Part of a small language model's weights: 4 heads of 32.
Each number is 128 + 32 x the weight over its row's rms, rounded and kept within 0 to 255. Layers, rows and columns count from 0. Numbers have three digits each. The size before them is the row's rms in percent of the matrix's.

# layer 8 MLP down (transposed), 1024x128, rms 0.101, rows 26-75, columns 64-127
082:136114159149091075122154168160101142096143122149098159207172116122118112127140103194198171137204153161107085111137125147141120170097163124096126129055122146141102129199128126138188140105124133
115:118126108185141107167092116102162100084112072112144108125100111074148145151164134140177067123091084118084104091057134146127077107107148180162138117104106096129134096124111116158066160000108097
107:157139060148134142121160124127136153106175082164112132101128119130123157143102120141088120084090134167081115125143058129144132135144142145139109111109107078127110150087160130154077112126100093
108:106133101120039128124122096113129080187066131165076107094128196154136119100156128104092096125118132171184093129169072092106174095121075050107030136179126139112148136080111122147129121112167096
085:154116044152155131114115109069147092115151189103118159162105076142099059129055120175114138167115159159169133147115097113116117174095127120112046129113123074094095131096085127124146125115116124
104:084184125078094096133102155101118095086098146123137166186096081128127145187120154146166127088148091171153120150142063120165151143165096194122176165171085130132084134116130137149148116174124160
096:157094118111168124100136133130117111184128089160097139123159164160142111149196133124167151111167137159120107120161162124104150140142140146130182072084126169126129136157081167161117156109200109
108:121139133142129171174128130087089089163098157148121129143191138131145142171105146108166102095101143150136118128127115121137124134150107102142143118118148116145172077089150094068100162093073133
106:087129129161103105174143122155141095124160112131097088156117180152131190107209167136074122152152129114151076075124133123158125107167089108104115170093093128162128143119101144119163127102093105
079:128135125093126186099189131156108118130068122090128173094155128171137055106122098142082162144137142080160111163166084125121133067143109092219161127152171139130128161093104170134129183128127093
103:104151210117164123132127172133094206168163147116121133192103089090134170106096044120106154128122168104169088161129108116157103119063109120095157088191129117114119108098118134127124114150110110
126:103151145124152145190137135095130111043177130129178113157103232124098114177188086082162138124167150138118183128128165116144104103196161103157193081138099175109095149138148108119091177113168082
103:189157134155095127174105094132124169176214094135106138155148191147109069149148104150154124109134116169087138105073108161109088122119091089094126043121150170102099103044119110132107161118144144
096:087091061099124142121156102105105149162120138165173111114099065175072044177123029133165156147145103124073077107084109150148128142146168146119107075118084160164112118097111111220123124143101163
089:174130131125132097132122106082125116117100121135108157126152103213118121107153131149093144080133100131173060133114088153097126121173083121153133168124125115110140146107167077201139137142137099
083:123087150101160108076166105072126104095143136113134112155133164144170147048098093101101128133096119095087105155159124174153112129146162087144161044118135072133160104098155095190182133088125147
107:101094064141108107099089101138136167104168131138126106055110162055064153158116117162068121174084097153080149099115110132114144138117125159105196105131147106159080111117119104174151181163108087
087:170150165180108151156186173147114150092139164110090152168099151094129086147102104136105162133155186149113095185127030184121173134118083106085125095087100136094089078081092115134160091090196047
100:121074145097105110097136136165185142134146108144097149106188087180139101140116126125135077084066176131112122134210019211136114148147150133185125140133128064138109175117127131112127126104146105
087:161139096135109117116134126087180099171116135148069121172180123154142098104077082123097098100115176177159171124105122093128089125148063088086123110109142176166139160151098131138143100145116113
120:186134063183090116132181141138089188127200110085132158155156109104156114136136134136128115091125133121156179139126107160150150120115157091123182085079142142108158110152075143148108017092133117
100:120159113172107071096145060121114157183167096143132147121126110150107129155092174094145159144120176128120131142140132078087135172169116066093122165066190040116180140158150127154109141119189143
098:128125121136122133099130095041085164109174084111110164188142114108096140106041155150176177112214160090092085130120154134090112158158188141101164104158147092133139137145112179187089116118160146
095:180137145079150136144163138132173054115031200170109130138122131091141134171123055148121102132102167125132119147064123128112120166174097075090092137164133160152097109086125106146134149138157150
083:071088127096140120136104147107134098122096090123157154122104146135090131110088145153158128107077119155110114113120148135158142065127093111096080156207161112107088128145115111224086163164136070
090:108128118082105099123102144110167068128069149116092110086182058130181087143164075171118165153167124146096163161143132120089157096095147148083150118080124092129160144170157168142145136055035147
092:162097120090150145133084159120131065075091123148159121151122159133130114133091122080137166115105164083148156195107160088061163089233122092124143110152191120142151075072145136154104119111163155
092:104075160130084123108161123172108051145090092117117142148155081119164076077185156124123135156083149163120055133128124153154106110165118021177110103101128143105119099111144086124154126097147094
092:131183109146090109120157134097150146191152143148150117115119135153121171117059139123211156136073105111155131124132138103174122102086048133149162119112175113114112116119175129165115194167107105
106:095126192121122164108088140134140162093153160162118153135141124096114157114129156143107079166141169127140208067124120116171090093072109136131141073105165177116165120093124178087142140117129077
095:123070139140169138117087149097189149119150171076129180121139093148105149132092142186145152141176131152061124131157177208151073160091092118122119110107112130126180094108097136202112099149122156
048:136146141202137054121146172149139084102100117149103165100122100066140121123203118084144145094116101125165091089162106096151145084135087187129102087115188112176081094147099128133099161164166137
098:098135147168110231162184111122124140132161140139070117146132152109132169129173159116079120105105150135111081169127184116111143073132166129168100127112218158100142174135168066140095200197142128
093:138116157135129175131089227100088115147163143173102200166174160105157132194139119120122134118174049102135108110200175162070117106126098136121122150117134130101137132124139142092122152136128068
127:149110121150171043113106137124159170156209112101065107107123129146111141114085185173098154167152201142117097160153113167106170145119132126115143173170152080140062119134123153115176131134147135
090:103143126127059126164204092139123142074159106127108102123144110143107092122135118107135092092134158084140101099124120121142146145075110116182181151128097065095119065123117129130110193140161045
092:195154124126183084076159118183153116187090093133109173197117116110095130150099182146099086094152114129167053089133113145174137159095104105083111100152070148160169127164086140106121140118169174
086:146138189138102084155156179136135114163115191111130122135125131135141139182142108123135140073155122101151152088119114150125121120187097155149118159168095104142133075181123185178077169100170156
086:113151096189150110135028112108138121091131150158070115117120152124100103122106173186189094128129154152155140088151089110097128131090183156151117166077164144123078113135150087145128106138093088
099:173080078156126113129066101146085074194098194144114141125109137153136164141113109097131143148165178186118179194143184098146099136139076095107191131168126120166129110096079147198056115142124140
053:143156059194117214144135168173103103146103069130071100145152176160099169183125124130147135120129141103182126099118141107130140106094128112138079117123132143158100133171179165160121132083196077
094:177175128128155154117117087151115161177102112132141132063110132145142141157140147179098105116091127168117132152099107154138128147049109126111131152133139144105087167134101109117146112149079178
091:131123079139164114137119125126175105171140148151081099090123115094165197068151117067147122128183136129107127137166125139142151082125117077150172097191112140080147119165155115127079144112151122
079:106180105146110167103149167145126022152068112145099125172131092120122122117165137114107120080105144153119076086157122129152116128146141120120140151148129120147102124157096102182171173142144127
095:184115178178074099155123113103149146143228083140095121122100082186114121134117136141152228088131102166109107160123147111136186123096136110131099138141171140143148121088134164111182073173128085
091:076147117153078158112129093144136071139084197127107131110130137206073117109164144076110105111152127191111125085169149098130127108098121116110099188146111107122100125145117067200130130157137216
100:105125158138108165097143032132134057129081169169103132123135113144076160174126127121185091102133113154190133127067107158122120091134096070137143091191163100121132155094167088094072157146148168
093:121141091137095134113111134094154141185180132089091133102124139095086140169085206096122161101081128132166146093101145112141096147078116074118221135129098077123104110106112205096140048128152120
093:145057138169115145124098103114148106101065160059100163136127132155078063039105126137086120134120136116100096180140132170149145082120113089074045147149143089116115092145140134147146114129165078
097:125109129144121093141139080138121158152171141112063157117131164174138106147152093169120068111090173159124100081173144161134151148096123121154102176101165163090126103094132150162147112124132103
# layer 8 MLP up, 1024x128, rms 0.102, rows 27-76, columns 64-127
105:140074124150168170107131145163094159212150096150128109096138111071106140108131097109116110198115110166108085117073153103134125087086098116138125128157154147102152187139140129054164091118100128
102:161143162124144178095059142177078129146141151093136099120190120119186105126084137170114127168131122097103189084084182118076142106097093184128136154107119150161192133157077125047088136147070110
104:110158141134155068135074121089151126083159191053116122158148075102156198160106147124133123144151159136054180122117191097145152061140119174159129136113155147108156112108140162102147068101119137
086:173134132150210086127079079180123118129180093117140123154168103131144133152135125128105118155165111135120158146115133114123138115143122088113081094085094157076158098098093148142126102151161100
098:162147084094151148113117085062133151115157116092177101103137192120081122155133139101071098125116148097138164152130126203159125106126117120087154138172106114142145197137101186065139108081083144
097:108122101159130216105124153157093096106131142142143092091139145138119163114094226108115071153159126156112143158152154110129072167158140128076086164174150106093116106052195136082120131094103170
101:078094120095223094161133187218160124133176100144147096183099130111058077118131106108152118192140046143113132147115180080095111110176142156087132153096137099147097180156142137121138101138176200
107:076159144067111118104081097085055169092168175138088115139146186127145123106161172103135120181104124149113183156112120127115094086188176164147078110140164145082168150147203160059128126111104135
085:101164140109151081079143074113122116183148142055085090131136069153101170136167115096164042140085166081104128167142227120098157053158110185135130137130174157094114093133090143122094105145086152
106:134128166141096155079091140056147125104126130092159140141136105155157149147078126088180030136128131099077189133102141135127147069117113096101239174125098114121172103155172138107155144153088142
117:154095155120145131138105143116141207112144176085142132159102201112119169123145169130132133191046115163118172122119136124111117106116130219107133158099107123119148193139109187106172130129129136
100:122139156148136135093125115125112126146141123072108148111174141113089133154130149163184052123154158155145145127155139101101065092136145071157131144065145095056131132097122118104091166159156170
100:125156235144112140138136137193140096131116072111114125102169094103167144113122187156132099122089107198133102120166160065070110101147085118112145110114155152135156090102152145048143082110136112
094:091110152172132178140179162146151122108160159126135073142157135109111095125071154111123112166099085124156114067163112142084079110103136105038137167159118104095145116116091138122128152100102152
096:155127101186127169157111140159126103139141143079103072102165115126105104125112160131118105123113127140139146118092141101108101080146118150083121088150115207115140156065103123085075095166109098
101:168113124157106144096067085110135139174163089108170108055132173119134167119123129123184112136144083153086110153129107092120124150122119082104148125165115160164109167149121085117109109120136211
096:117123147145120130096119090137100133180142143134174068110110113107117130133188137126112066144069112151137144138185119154132176115137106122167118124081123140141167138066144126136162138144096191
100:095131103186121129149133107090074113099137097088146133175124098166120171111134189150155088204130107144124179097145155107156130164120096187126122124105117117081203137091127118097130103103148108
091:128147096136169158101103121132169134108160098032095062134166156121087105193110164125130097139098133104151174128130140143136095081106120114102171129080136100049137143143127171114125065112122158
113:192078106208133147108134099165109129126148148081136145130139137077137084198084131147151067165097162139165185129143147134121141090097136148156130170109144099115172146112100157095105123122165159
092:143130117135109111073172084061112130161156101135139138113164180092164162090113134130191112154097118084164230178130116104186149177110130112162151111118067165118073173119094090125162071190119155
099:200133120135156185123081061132102183094182141116167084045127128105147119134088166070092089148126120165174156120126125126167095159083078157060148180097150135148181158153169153187076135075097141
105:051178114154133134132142087077141098132131061126157142156176116172114110095158124133162097138101066171107154134156126131069164145057159124066188076150160130112148185161098136135099111090089160
086:153156179132142086111195131152122119162137129106143081142204116148148120137150152101093145152099111092071097140107145131158061168121144161116108137091110141140154131100156186088164099179148214
097:144113117126182097091192155134123128134123114097114084144067130131116136020063196058112115144095153159100104081176129109122085131134158145170182150154123127117126141086103135131175122195132184
101:135161127116144086131096134149126147166197131077157106148164132159128157106143108143104106149172127178084145050157150146159117129045104205106113153132120098149126099151130127095147148124074187
099:143162150118150167136093125043174135107145131084177083111089156125144166195133133112097110126139109102166126061137178093100153127077096146048095151109130137130121118126083138117119137189097171
094:173117134138140119167124127161163111140136160140144099127133167105133152084106132137134083131135157057125143177143125127148146097073123149105134171102134123108143172071094179106154095132126129
101:158139164151183143134120065124091178132166151121130024138098117133161139137123181161111116171160070140163135142076095150182110168070107149122094118126121144085134165197144191091138131188097156
094:116123149112190075122135146148158113120147087151127053072183137132131132214147196167119109119102113136067099104092093144145149178130180102134132100089106147120123109100172165100142103157126122
056:164142118109161108127136103129115155114153156125156111149146124137156082124132169101125087187119068103132150143105176076111146115090101189123122120114116133093182168142142138085201123123096149
100:119116162141113092069155132099134132140172140078184120135153209174091108069041151148097127128138103115154144130118133169131126150138121204082104133117126062133172105120172162069103137091124140
089:138140139140155155154151098139109179139180125082132104135144144104067110125081135066114075164102081116080122138124107088100125128148177119107122106140144097085204092086170155134118124120171162
118:109062113150135120122182116180132137192133123094113074126112193100100162123094168105144114171158103142140196148049148108132137137188129169161196158145058159079101152133057162120105110167102153
093:164136124112148105094122102149156121122129161130124128086133177116123132139112124198152142114105105101139131068106188102126116144120166230104114173040084079085151142129072178132130104124169179
096:183093079173174087138188101109114127126120151101163140074138205126182072117092157134084121156158119145087128128039168159113124140140121143096106135103114072080136121151163117140117111141136168
096:143115138106136164138088129160129166145140090129180144074107114106147111129136162094095112171131140090142178155088134195121073142075131093113169093169125137111148183135085183051159135162178113
095:142106105119165115125100088113111114109104114155117096166129078066105136101085149080172116154114099074101179135142100083152123175097143164123106109080160190119145131183121117137103130131120171
095:140148164131161124164153114131130148155153113130104109168099193122100074127127184117074114190112135189177122078147127132183087119149141109124066138093129127127140155122108171121177116180130151
061:148143150108109152112153104143099157162162115101106136159079135134125123146193168097119104188098107167080133100116145139111086122083132196143159161064095116082125194166128139098161098171121152
105:093127183110147078118141130107140125088172209111116110169157087115130099067106126042163129142082131097115142107142128064102143101163135128141133137137098092130171076063201106114156127123160133
096:136098181102117092104187120135068151143181136104185114123139113160120119098087194107165119132118142143116173166128156155150145107126165148090202137121108156145126166155064180123150145108138181
090:168132120094160071103115133057145242133159163080166100125096068131099158153069094115115137112089114097133154157104164119117101070091091161121136128073092118126172135162112212110136105166086122
097:096133203103121062070066113177106145186120145069098119097132102137140138094102116087083132127161109140107126156087133081101130094110171175127110079122181111132158156113097162121134109243101149
099:153133143066130113089177079159093169117112066116158099111127112076110124124057100165109126124055140126118139162093118133079081124124140161102150061100167153128133157148166161101173092091114118
099:125081107110105143126123142083122124099141160041160135101180154106115165088146160148097084115135124182150151132153169127149117120068143119103186151161183157135135152150076144097156054086151113
096:102128130148152142090104133060125119161154164123150135095168141133089113118068134116143156153141129161169175164074143116137103091063181098164151111102109082099160161185133159086140044155112130
094:109107136118120079129164193114096116132128135122109116135144193112102174150077146073052142174108122110158159079083182067138155115193110167180158121138080125121165087099111176087186110144102174
101:134178171098197103123143106143180094094107150078151114139140122117126125137071155105204089129114131140164149118180238170106138146144112105163145168074149102031164102108096166096077128124125141
089:113115131125135102118192070112149118070132113077126068137094180116073061108153172053148089167075109170125104147131124149115091122130108105102159127127125178117149081104135099100107132151117135